config.yaml
n_kv_head: 4
head_dim: 32
warmup_steps: 262
Each number is 128 + 24 x the weight over its row's rms, rounded and kept within 0 to 255. Layers, rows and columns count from 0. Numbers have three digits each. The size before them is the row's rms in percent of the matrix's.

# layer 6 attention value, 128x192, rms 0.0637, rows 0-127, columns 0-95
116:090107141119146111095132133141139088124157145127169121149139110078125122124139153130195093059059106126168139140138134083137093137130101153148127121168125140144142155139142153120113116136137102119131129122111132112175129102107153158122130119141137095143136089170128107153107135168112119160
113:114087128141130132096149124128120134119124121108151104103111113105152122136074153100095188075117126125149124170099137136114155140111093110105135110046134109126102144115130171143128133169117132151115155150158124140117164143151157126127128152119115167073161103116151167124126107113142094112
106:140140136150152100127104099166125108112188116137136152087138110124116158114120109165131117120147094105118137118161119124113108181152115138160103130087120127153137142111151078094134112158137101111092168131150126165078119133120147094156118102143097145149120153123162098170141107087137135130
117:161106132090153107157102099155134096122099133147109138117124145140109143115148120085106156086100135110085138166129145124135100159123097133119124147138135130138115119128114129154106142111132123098144112054154097144107108155133152133068130141130124121125094126155093150099111139186128091154
112:060121153157160114191117107149093115136099150149113112121148131157149142093144135120101108135144127133091126120114124160115169140113106144141108097149137150115088123125095124073127120177168128096146125142135141129139109118157128131142173174132147136129140093196118121134170103119109154123
107:148106105117109147133171118127162147180161110179089156114189099111117128118128131122164115118174167102125144099120146130115152115121124156118104149078139118124183132138149077152157133124123146179118138107110175179123139135112138133148107145117109172081120087121102148165089091074139128126
113:115108111094138138160134113159138092184145129117097128124137136183079132133089079108125088099126085124072141097133127138095112168131117144145127098149122131123157127114120119152127117123110162138127121158087151164078093135133142131167145109071144098155147157103127136133161141087109128124
111:156098147121082137139133112094136144157160159097117114113184118126128174100113120110099125127117078120204125094111120125135108132118133106127138127101123130109133148107128179134151106090153112128124140194099130094110120136128131143144132110165189110122149135204177126117103120134120122136
111:071138101141178135101117126132134147145092133123121120128103136135135123175127167111107113088156118127120124132154148116144147182106106147123097157164116112121131099113136181169082119159159161124118099136103106163153105131130122111116106127142114154099092169148134094138110133117129164102
110:149121138086093121107177155144124089098127146098114113166117130117107103132135141113142102117134172143132124157117134146101140063139086112167115106096127147161094132120087115174099151104140132110094120062079160147138093152104122115113141137145088130091146156107136112137073117089119119115
108:087122134122126148102157105077110134103137141128125083146126109157109136147162105121123174103141113091151115118159115111136141112115152123109117118138134134127108139130105120122173117134113169137142089158126081126180109121159138164104141128076087137132128141103150136120130114147155139122
110:148107086147120136115141161126098127148169137111110130121156136148097116150135116151106083134112088159113135130148151127178119186102101176106140089087138142111126135141132069120171111197138174096122130134118095139154145148136136113092157131123139099130157142106139111102116150123116111117
115:070137140157112159100133126101117110089125107170111149128132181141162131185156135084151132073151136157147114140122125106118146092142115104118131139158131143136179129123159113141187077154129134163147116116142129126150132088144105112150141112142092143155140119146142124105128101111146146119
112:139132118094094116086185156134148125074159153119137144101133145124135171151152144114107134107184121141115116075146128139129104107126139113120136131108130140135137161117136189086100134144118065136112117071104085096101129123114099119115114132111153117123087116092115126131160161150129094092
109:114137131124116159135136162143136147129110132174122129113095149095114123098166081161132089098189090154149112159092175106147103141163102131124138109102129137126128147137102142167099121180114085140165156135126151127143157098107092104147151137136208129068074147131124119114160102130139135167
110:095104092138111135081112136127131072162174142099125112119133102150110111172126137161110162118157140101127113119119154135111165138123113138150132126137116079148103157149176169128123124128109108115101098154116122125172165133102157127145140110104141118137093092138113159104086132100158191110
103:120109125118123136167151124137071162064108141097088104146141111133140133134114093171155084135087135128114132155143141114126102116148131096097143105184118118157147123121099091094148145101113113115130104151087150106124105139103142178125149148176171158172128120099106134107133125138123160092
109:168141138136113153113121155119140111179111100114123108160125141132123089130174104109106114125130074128136130116107116133127173117146128086139139126186137161118145168124132083165136131137156164109116140150151119146138095120106169142130106118145087125187127105139130097126113154126185109155
111:149128112149113128110154191126097154138121141174148131133121113112161143110140143127095132138119122126136146122142100117113156117141155112159128141118126172161114142148146086137095112143133194120136124168124103106107196125105127168122129162153097095069160128160065148125125118148097079116
113:122178128129151091141120120091116096156118131093133117092128135099136119115103124086092155129103180124111128139118103159115106141157137105125143101121136134115169159135099165201126101125130123137163118100117139136121121129145100195136143123116119141189112098170120121130137125110141112129
109:140088119155122159122089083121144121084076166147129115176109124112169124144181119098110104084135142127157109155128110140116145126148147166169111084098143167129127134120140092134159111128113144119153134144145152106162129131161151106112123139155105173105119136142145129136117135138135171140
112:138131112089136138156173084135121126161106128133152148111126106158167070163154112094171141156113138128166121156125165100150159121142134135163138127097111132116123100154098165117105131190131077107124148175141087144144112132115118123142114130151118154179115136170161120129176112073112128145
108:139155088123148106132154112161146128138105133132101133101121126155120127125159138056116110129072105142091128124122146140137144093153117140117142150089145133158125123142146112104129103059133114170123145141153135094149105108113133124112166142105123126106120162118163117092138101140144129105
112:156116178152125180093100128130121128142146151177163131141167136084098120121124131128148130105091176138097124115119107140133157177136170126105136151140114127083120127119102144095135144134144153145116108135120174128139092118120115109120152120181111091102103109077145095117132107130102094172
110:127135131171122145111127107131133147171122137120172137097107129120155124111132139119119148165171122152132130119129180127157097132114121096154138110122153141128043111118101072096128125071130180146143135160095185123099116126073101134139129112092071136155127107134083122126145131116139114113
110:072154097114117099141118098137129105128109099155125144122119139158114098115147158135080137100087127128137119081116165126144169137131085166142132120153147118130125082126105144163137127116117107119110129145108104135124143111156133136180125092104160146122118095110144144124066151149118080101
112:126124158130125097131142094123154111130189137149153082164092108142187156153144127139177128101144121111125142142118139135157165169146143085154109141093129129088153129105140157101136103088109136102088146052122159140139129152113105114139103119164171131146114108123100148129163123135165144128
117:175131098104115129138090121094115120091139127119099121094113072135098154112151141074076166111129135142120121141133120140146157137124109150132132139130131152140105143120116110113128132172149130117103164066103152117093171132084119138152149165125126141137140097118083161123150112164141169161
112:125105110138148094117104101097117161125128130133154089172152178170088082168152125163087138081125084122144133132119135127131131091139146110160097158078108132103119105113145118158128134141158081143101117133097138122128130109119153130107147167112145134149093086151123146151128140141148134135
111:137140084099154115177133133138155143139129152121142155124134119120135142185127166108096144087122057113139127061123137144113102146151126149126142177152127084126092146137132174144157117100126149090129112133113158078148064138130138125148105122162098130103164088103084120114124128109144126095
110:183155126152151116147108115126128137112130084116158159118145111062133175123119085115084116124117172130173112085129161097141153150172118115148113126122123150132137151112117089098134133153144144124116115110172130176114133147145146125123132146129158114107093144107147154121144157106113094125
113:139107201131090149136163167124113155103119131123136130119180126095131059089078103120109142090111140108080135113134144069140133149130129119137109092115115171123136106129164173121128114125124145125109133131144181105108172113101138096109091141167125150167118137151112149102090126100094133129
083:152106136104113120146151118150131148138125072124169098130105121109082139131133118103134126147175146143137121118139111135106106134137140140131149118153157135134165124112119162088138141089165075118143158130145133106153182105112131096173150134093153114147171150215125112165098115113140144107
096:150104110161147132132149093165114168125146138148069155148109090094165162155123139177129156124150117129103112105133120104120110113152175120131103148121096123142114128167166137139079152086117144194126136157130104114144102103150115087118102148108112124094087125118161099106146115164116094103
097:101125148134115113113168136132134134132115141156127140113130155117108097074125153151098157140133149095111124153147186125110146083158098162146133152115125135105094126102126107132163114118093085109156131118121118130138151134132144136134139145112180126120083132114145074097209135154147145139
086:177086101101139094088159129099142165106147112103116136141129145140105132163151088116150146117113133141140117105129154116135198091121137127101124123138168114148144123114122163077162152093117096107096129113099100120145148116108169143147155077142116110141147122072125198162154125136148162074
080:102133135121122108133105151163097070156119127144129107121106113116165123113083115090117116139124099125129116187162159122124088151112080112134165140104096154112134101135161105146088105157071200153145132115153167112115119150159148170097118144115123135127113146166119125133129131129110145159
088:112124116106126150087176119084132112129178140125108182111153102127115079124151124133135108127128118138120139125126170122180147097101158087145105119111109088145106124123090102122195143132128122108108129100090130141094103106120139107116113120165112147119094098058145119136151119133115157101
087:129136167120145086090112119143117107131130127102089133151099126145137153140119113130074156147173134143152128132138145125136103104164144104106111112154117154132116144111125127111161140119103128140129156154124119140150135152121141129138149092127126119159123117113124146107171123137130106144
082:127114163122095117111158096123089134097150100099111119158097069130095151109134143145107125149151129114144130137141108105148091155125174104147133113137144143130128110141127160072154138068167098140128183115108145128136158126072110085158127161150112118118144135177115129116165104147103130119
088:146102160107158145157138105133104129110119121150143104155133109125105109115142121145130149160177141144127137114147117118129120134077179125159136132121130119117180112155163146079082146129199098160127134100144149115153142126096134118118140121149159132142133139123101069149093092127138112114
081:169117119112138118155111110136111126102143114104062097113137121081140167102167123117106159159114175122128135126162104108118115110138160134160093127102088153122106137125114125079117139125077187112161165097111115149159153153130145142106138128137097122129114137121124138108205124112115100134
082:151109139114103136119110144087131140149170126156130097120158102089089151116140130108189103118115084139117119092118127106107152162107151131122109135126135067112163109149149125149122126109150077097132148058122089137175112129113143139119158166129120142153178142056118179136148158133110168124
076:122144093145142132165099107151117149094126109123140128139092138165158104133071138141070143123131142117126144134112064116123100133170145140118160132146135168128126147123152101154098110164108168146149093190174144122108144124121090120132113154128143112099117108175148132144113117124129106152
080:098140159136124140135106135103101139175143118117091141136169078184154126135070119131133112140119099149130113180124129112144144171117100094150115109120103149149115118124151091131113093106118191164121149168103110123087112185145126146127130131141137135134105119151118162138118154169149129130
084:109088184120132136144142123138087110128161141088161157130073133142155106109106114126149155116126114139130131152141143104168098133103147103161128110129140153169122094122159138127101127164151113153142132098124136134112121165181154176132136110124177152137131158139108116166065110154121142147
089:158118094114101080125141108156107129100132084106112113140106137100135156102141113123168132132120152116138109108135145147110122131166123174109174135124153115148138094104149160098115174109137080081138107119113125117131112137115120182121149097128129126102190127173131114158139091079140138116
080:126111205150107121130146134090159125129107147087079149128087149136129127122129120123131161144181137110152116086097126106135139090168141130132143156129131136123145128125134137119142174146158113110140143138170067125184147154172121139120127161124084123142155139111087093089167158140123116143
081:126142126129130155115160131126104127107150137122122086076133116089128132102159086116168135136162083112097115113098166131083094121125164146131138147120115123124141122120125115143122160074095101113115106109098144116120127090156109114100149085160114143106129112107126124107133100152112157139
088:134125122135127138070125142133137111130131118166127156121167137118125117125152140129180126111127124083130135120132148132130126117125160125091127154109142081129166142143124161157147152144145138117116114118138133144120080158200119123120120153171122144148162121051152093104152141114117139167
086:052122135118155152139126140165092093172141152140140154118140133148173134175122093139095107097103117094132118113105151138146153129095109096118111124135130153142128165156126101176118069134098165167103097133143113127110114167114141124140130127079160133130100135093146134153094140163148160119
080:113151155146103105139107100097111131116155152094119138101124069136138133111160161132112120128071120132127105128128140110164114177209135123108118107122113160170145120091119137183133094080134145120133117139109119122122112146127117137115140138121108124153172117129112128107152146152107119127
093:137147115116099090118126114108164141126170131116117142110149066132119170095149144130180117138111123150135129115115137100153126155158105118137114124125113136143136108118125140133154101067142128099131130111085116141131141160156136163174127139122126132149158134158114125115097160127138138099
090:144161100109105084081140118113132139137133082144131158145147118144143117115145124098174139131127130085097129070076161119130164132125135159130140144126125152072162111124157158178116106186123102079126104124128163130143128129123109118114119093182167146113161126115109123123099109095107120132
086:111158067156161141121167103094150148114127132158129127138113131165145118122081147160102141138137162091131116122128107114115148081175110138145125122116122150090110132123111109154158081146119129116126101229114079123093135123142166143128118141121112121107061117133134133102159114099142090132
078:127152121131135112116137107144118144118078126082144138136090149110131156113088137138060159142136154122122118176130136094136103147167110092142114132172111143183106118142128103103129115166159131123154126152119106150133127129122149123146107162163127128117128136128142092164147099122114076075
087:145101136116114156153145135161125122100101125144157100128100109119117121106149117131130148135200130127139132134152104130135100101103160137112134117142136126128108127160140123086127161136172152155121164145149112120137119092096106079116140154104129099131101123109145161132126096133132124127
090:137085146126124134162122079139099092142095141112132131129122104120098133156129133085102085127124149134103102136140100131121124132104136110099129139152127121114132134115127084134130105133114141134146151066120155120119124135168110093104159104135118085096141120165112153165164157150132151174
087:160155106170125129109112122145117142147164131120133179151116134087113175154179098130146139147122155131189135112101155135102108120143162120103101121118154114156125129120134163108107117120113114130098115139130126142162121180149155152130137087120124151119133111095166168111140104122104128134
086:099126126177153131161096116152149095122145148082111136152130135100148093161170087085143138121140105122125136108146155112115054116113157137109113147135124112104108144127153164118115144133105101143138150043120155147127148139135125122140144123182107114100188155127126107145123139125130116130
094:142064123103140147134116162146107130171155135147156058107120104051113156152103110091160119132149120155131110151153139122118104122098127153125119131124133121113125118150154130091092169129072160124150177083107136121120154110127121146118155110145112115136116140142127163153162109156119155104
073:141117144132131142138140086115126124099113132140116114093092059167075099136140145106120118153124141137135093118116127153130108126160154107140120158155105144136136131141116141113130131109138097126133139149109149118150136120126084091103151141148110096108107121135141122178089124143155123148
098:124139104109140138110118111119138108110094134111076150144135128106176117134172084130160162128121140102121119119151173124138139135130149117115128116129110138117120111099142184121128137121094095130116129133117142137143111125155145148096125071158110125108146113092158141110145136163136147132
091:159128135113147147145164114136122146113133116145103165115162092162155115155152133164107155156136126145122120120123142106127159128123142120174110137110108144142146095136141118112108115106160127150111134178108102117105075109145160075130126094127165152130087138067112076084092151141109125110
084:169113114139110133154102104134126128129137111110094120166128119108107130161163103113150120145097136106113126110153110100149136103094166143122142138122141076160084095125169157104123141111157100075112135126134126138157143118083141112086098098143124141111158130106116133142135114109114129078
088:127086193130138143159126152138111083150157135113131064121093131107164138104101132070080126155156133140150126155108117118136072132159106105146120123150112175116117126138096102098110108164105085137152152090145143122119128145126121138086136140107145109125151129146116142130133123118098153108
083:085150079134129116121139127115138144106111123094127086134151144189153112134058137132107116114124134094134132141097144147101125123099077086128109117098114155157135149145133127171161102075099131150140123169137155110117124129099083139167123107126126119157114102146115138119094143166096134134
060:110120173085139113153133150099091131145113121087150100096137107116088157130064167139124104169140083181136125093112121109096127154103095111143126110145096151144170143085091125142126105094152144109168151106153144143107130114116126165133147145116163105144136151119097143106139127162112140117
072:145128098148131106193119141116119130094128128116087158172096145074118128047136149107110161099125074086117106127154167150098104126123112111137122138125127139111152120151108176129095125105083139142137169163125133105088148136112107127123117111112123136112124127153116119091139083144103148132
083:131137112141107160093134088117112138113132097176092172127116135175116135148127123166143132096118131067129108140160116102152131100123142099077161130111138140102127117132140167144152160126133121150122141186123105102107135083120127090162111100138101124100140125145163092117116125179129153133
066:059136138101140093142112151111144126129101106157202070105163130147094120144069148115137143155158116142120138114097120159108139132077088158111106127140114164148158148111111134128119117115158120096152133140135147174123141124124097160161133124115171121132110113115133126105114159142142105094
092:151073094124133135136135159137113130129080138130175134099111109089113142119177116136134097142111110092126117103162108169113158136167118150117144124113122132135139130099133161129106132109146145106134146143092145106177088124118177153089113111125088080131127124154164132160123129151143136129
086:123138147153143186156144123150140117143130196151153103108115150136177089155089128154103136102151154153132139158113102125133091140149151113159123140150111163130111151109110096122126093135112169147125104103127109116127114117135148094145138176126144139118062130147114131169123120174132126178
079:172141146134132160161124113148153167118102155092102123069077150140116153168148132108081117167112147134166145140098102084147141174121150123109089130093158151126052161118102129148166112150163156142112120129116104138168160122102134122148105193164124128130113105088118139121126153137105129114
079:090094119122102120136110099124126104119153082122159124085112116127089140077166147103092132174122142144149101104133105152120159132132116122119098175134143164164162136128143137110136116135175093124168182095108128106152166112127104072130155153109118132114131134106119106149112144134146128092
081:160149161101139136085105160124143118136151124189139116146152122134122126163111092178160159140139146122103158087150162097144182116084152106121136101148138113105162173117137138123138116125149049113093104100135111174152121150134155101112119100148075128125123130109093091136135110070117136097
066:111119137123130149112115132097159135153142107143148126134122106135130158114102128134162110141128144116157161103124138101138124134059109117153108125216131140119121126122125139099134099159151111066145143095156127170143164108132172123134149122167187132154078116106136160114154160070102119103
086:086138126117136111073144138138131154110136153110139134113173152209154122152077123127136094132105094118127108126127165136113158130136109159139108131123100134123162115110105110135208128109135103139146119124114164115134118137131152157157144105128140142169146126116165133136117141166127140146
082:149157154092133118083133154126112119126142098135147104181194131139121159135125144150148131161156145147120106096143149092128110116113117120132101134131096146142128126118093160099090111131123081102144152087111174144133136131112151095128125160126108120127136131098115106153142164119126114081
087:138164109128122124077148101132149144100131129117104204155144136130132129142143133182145159137127140113097136169148133097154120076143127156140165123149115093168114101120091123160117129092103106115096083126108085143135098117169161130181104130146118177133115123127134151124159129158124122171
083:201138101144111141150128107139120149098158134130085140134135094138157142135163144185130119155133122101102139130118054128154148098132173105136122106046146114151121110122118116113140091141097165116105144179129109118132117128138155049130127163120152145086110126112117140083173122127123135127
076:097138150141107111143115112099100094118140155105118117102129088133104139110107189094066100163130136116111113133112113114085139111088082094131092150159134118144113164141118095117123136111130115093165133105106115130147135123143110104116152141123143120111141101134160143130149171121149121107
083:139149156132106118092131106136125139099131132124124127144126140141142157135160144128127097113110135108128132157128104089163116140133138133088120151139162120158126132129143137112123099058134130138123125087108124162161103116128127102130136112167112121099173145113138161123172148108131195133
086:116091109125119156168111133120131096167109149149153085114117106118163140112127130124149163133144109139153157135117098111111090126118145115148141133190146133084111143143146114094102137179146145124116138121152094126105146110113130136122135139118160126114101134154106142156138088150111104133
083:120175153152116101126121078153131107079115134070124150125134155084153111086112147092097118144096147134101137171141112085142096167178135136127159105111124118157123124171159096175117127132094182114103097138096100121112107103122107137122119164155150140110124117171105107107144150149139122163
082:103096115145142150128141097128137115179145162137155075089139147172142110160100133104125150155117115104130100158135172128113148126137153111115097127138112097116141130145120071144138119130095148190152141128141114085121111128134157169152149127136152090131105111131154128108102125170147136170
068:089133106140133107133143166123140130115147143086107162124151149145163111093080108118143136092118118111142113152112149136095135118120087129129155124082113115149073106154131146130131176094099138156155126163118154104179109128116105115097106088115105130149167156138177119116116106150117056134
083:137137175108131134142159154161123151138103127119133121126138126120092144146146158098142116118144123185157149095113144101149134137130106122167090118119142179144086136127113110095106095163158175094134139142117131196125157100091135153137119146142168133147064123106125172139127110101106144084
086:121111099147127132164162104123143138100107132096149079109136121174143113122072148150087132127134129135169133182084130142153108162126108128127095105122125169107094175122091128126151105088126152179140149145129121111100135113121131121187119157147123112130084113115125150127121137163101151120
089:154103158143138140109139139114156139070139142099102088070125135168131166141125121140131073102112114132161124175100153147138113127104143100121112135123133149121103139146092140116138121052110131149121103093113119111150115125118138139146120153131087144141113126103119139114139147163083142139
076:154135087139131130137126130152155146109123117087101142155148126165179163143128102142127133122130129132104158146113144117133110125100138161159137070101125096133107088152150123137141150151130119112113076172135132120151109105126132132157097127166132153143152137127094131094118075124092106111
075:146149160138094133134152096152137154114163154122076130084126163192143140161154145145138068144111156161126083156091111136141112157161117103089147153126139154166111113128100123149107138108126139116123108114117117097131105163144150121200120166148116134111140122113155148132126173174136155148
091:167165106156124155149133096115138155135115116149094144122121120158131105178106136161077137136110170099098142128109103138159143168148139103138126116113116155150110109100096146161174068150127168140109114147118156113126104121105120036105078133123162143124075093112110123131133138121104129138
057:133086171128121096121120112154099174141080177100108150090105164126136120130163117111127090116104163171115107127132140168123121161132121099134166146102151107131105092147137134156125142144144126100155115156103137113155122117112165078104118109113108143138129116162161147155117142134096136127
082:101076180079130149110131147163112108131138140143132089099135147150135160161102100110129112121147112138159145123138151126092103157095133112156098128081097189107175171143103138123148118135130138147131107108144137118120147156149104135136138209145122124142076137130111127113146139111102089114
075:135155113150094120148132083120113114130140137128092140164105114145110140094187154160103112136080156107126087153144141149112143131175139087116131153110122133139123122130060138114087122115081161122173155171097089112149129143129117148099150078080110102116175096124139124143130142159146150142
118:147139101141104127106108156113113108134135127156082157111168140063185095090101114128104135071124125083120128160134138138126134164116138077159124106135144103144126096119111100110122175169136069123119090097144179103128122134108138134141129148121121131161135125140118133076158111133165107099
121:111128137129148133139130079130140089105123126119155144115082145108128164105133136100170128106198137132133120160125130149111112102093154114165146130148144082186099098129125100150165149159124182132114112092164132110104083124107124145138134121110145149116127102140129141138137145043116099133
113:112138097131122161096116093126101142098097131109162127134157115112124143105151113146065105140145139097137149105164124100135090099099135106149133146083134077140096107128103116153069138118115099156134097117149094145155100133132146080131113120139134122166139118124105112136139080149140051111
114:123122156092127140168136128130136149105162146130141154139125096132165184133105105124120196123109164108095150098117146128138114131131139142114127156125133102132095158154167054148113108147133172124129114149148181094111147138145108114116140104127160096155092120137111130103101142049120173138
116:098124146144089146165114132104128132111101119064092148111180134132164144136158189116164129120133136146123120168111131129111121132137090124115124090118103141126131129100137148134104128155090161177143140112155180112153129118154126139138122107123161093153077175108148113113109126138146105162
114:136089154125141118143121094104137127070139127123119112130133108131125107098099189147092157181192127106100138118094137141166119107179134111109180115083111172144136090117140092121121099139104100115119144106116145119170117126133163145118111126107162137068117113181109113161154106103112114143
118:132126084172124160110136126107103106124146117143138123156103125110129113150085132115094114177073148099097117140130140102107123123126156117114141125095121125123195102161115159173146133126120114127135174150119198159140091102107117126117114132118142170121143105101161150116113184169133127136
127:123093102100114153122151094094090156126132106111113094141143147110143095161127171149116153133073106151104136132134131153127153176098116111167171142176122151111123120155166119125086123151116149124155133125135036163105084144117116129117132131146090151086092129131127133140176097075101142144
114:124128133103135123113079135101127149114155121103148108114091156119118144151138095141134086142050149139102148121127101119115130098069120157117147121125118158137176148113124115110064121152123166133090128143122111108173116133088119104140119129117111117089104138172123151132125137111136152123
114:127119118155148156127147153147121095132143120103138113163105095163107153098128100143185094142081081129124119146118111121137090138083094115134124116148144102125128076112152126134074098133116113127168133149151169144167136133162092149119127150124139113104098087080135093105139101102107113125
115:091139099109118147124138146107114110097073151129119095118115088119136153095117133083197145154130120141113128079141156098130134066132092144140116136146138152114095081139122131128139101130146097155140160128097089127080168112148109140135124160137154125100091145150129148128147156137155109148
115:109145106164119135174157135143130138164136108109106098154131132109134145097123126117138129124099150121127129087127121124135160095111126111151149152092115122139143126126099115083165116131121093158151132084132127128131097112162143151101164147135169124119126095112093118130114144092134144125
115:111138118135122142080174109114105138134198137154173124125112117108115118123118091098135113099153111134178142102146120149136123123124105137080150123143140121160174098131147125100116122143163169110140139075092201149106130117179141121125114156108176132113174152174123148139165132129129147117
114:102139162146118120123118147106114137136138135085139140086126121179178086136160102172107151117086127158147144130105129069116140109171130189131113138152136128105107128124144100098094150095120110135139137077163139123178082112115148140151158140155152116083145124097150146164167143075116089133
120:098093130105101095160133117075122098146162149183129114166131143108123098125101121185099151103159135209111110119135152150088119096152125141129166138128117106153132101124110090147124120113111107107103112143144122105131130131096118105137148119135116098157097134132152079135113141163098148113
123:168130077107123153133163106112110135171137142137158113065154125169176145122143146158147105104171177085102128159092136123135130113116118123147142110139123125138146142112115123143159136167143144113114131105106131117120149137131118102132111156107089123158138116091148107128166143186115119136
121:075118147104118090146171109096126078106131120136113147132148173135148126101108101107143122153081127165162146138120123140168141109117143127143099135132129130181138140115151098108107143190105114113154126183102167140128131115132161124156114118129130152060121116112094141110127128173121126109
117:138097131143145105148159119118149165074169148132119139132094108135088136120110099101101109135106105140105121211111129136104106131120137088091136114163139103094123114131116137105160128113106113157113109106100092122115137127157126119132118109150140134067138136092139161104105128096114083173
120:098139095136140172154153116087125145129127129094144132151138139133169099090132073124143143104148100123056121135127149108127170092154153133095122121115142130127124154131092096072077125103144133097118103127127086133108145137142118124123144098108115123116121155096163142165100131151143129114
117:115147182131102157131078090109107153150133126173126111087126115142145108152086110116113093112171139144113123152099169136125099132103103107071102142101131101125105140139127163136098135108118183152164090117095102130132119122163128138110141148114139149110148142139097105091165169156131162104
116:158143152101124142115132126106144077126112158127145116134176129145083105138136156148124132119089081171118106136157163084146117117126169069134094141106124143151175161132107160134193148173134122138106104125197135134110147128134104148130145158113111092089152128137094131124144105101145126147
119:093140104127120102156150116109147083108097152150165113114148168109127118123173092131174164165061127121123113072112141150136104175070129107108111134129129124072151150133094085144167151099145143163134103122121074115155130125159155114124112095131117130083122162128139120145178120092139136113
112:100145118128158186113097090130121107113160121138130138133129141128136152133170162137178141130116161166087115064129109126110115147105124109147131119112109154131086146129107113112130126126127074109138109123089215143092123120137144140134112089155126156084136105150148142146145163082121107117
119:133147133148113172140101129141135145124132114142107104090098115136141165102118118118159138146090090165167131131134180112110123122106123105130124145151124162118140160118178097127111154121138067117105124109137132128174120119128117132128121140106107153211160074109129144137120082140102105165
117:110115128132128141152131149146136132141159135117111154128147139136135115133100079133093146091081169161168149133115117119147089152119164119168145132149153128126123078121145166162152129133145112104109160108105105101139130134085127163162106114086147137097151149147120114157176089079144174155
117:161139187154102134155149083121125119133140130104148134140093126088093133140134149115132091102149149103167119112109149151108094176121161105121111133178127133135136111136142065088112122145128141127154140102124092121116143118160149110122104109152119095137124097161166153161093104130126144107
122:114119120159102102139123091083105108136123102118118168142115077105127153158090118099095093143133113094070146108153098120136115066122085127091090114128116112101112155133161142126169145164138114098132126132143137114116106109105108140163119078124119105104130180094139142154159124138142141126
114:151139132128101084168089084158121153158130121199134121127134125181165122146132114110180173150092100115126144160103097137132090121107127117151093109103124120125147142123081156129124146108119092147114108082090107131126156117129139141112131099113115119143121111126102131122089119072106111107
116:162111126155153156111092101102150100114118112090133108099146125187125104094141149174127109150118091093096138079100140101110105075141135102142172178115143121145142146117137154114151137118140131130125134164099120113119119153154100146138130139126176123150161184203137103103077117078151126142
126:119107172092132109123125118157122155123156129149077134098089130101135132119132129108151131150083120112128116085128125123142161075161111115186144081112118100114130110118109144136113156190127186146087108184091120110115116139111119093130124129121123121151113138090141125102119127099150141149
119:141101139109118144136136123122126088142145115126103145100129117142102145136136075096130120152139131141144123175117101095112111152156092115139118143148121136132124115149104158102109094118140179141139078062123104090114157117091137116115097150128111095108171096106119144125136104081156170130
122:177128162167129113128119140119127098117139127137140107085150124130162112152104133111111132138085078161144134083109123137130131111127173101086141100128131178165087107099118098128084118147150138111142119082125120117152134135164130128080086110109118161177104125060149154119080151132152171146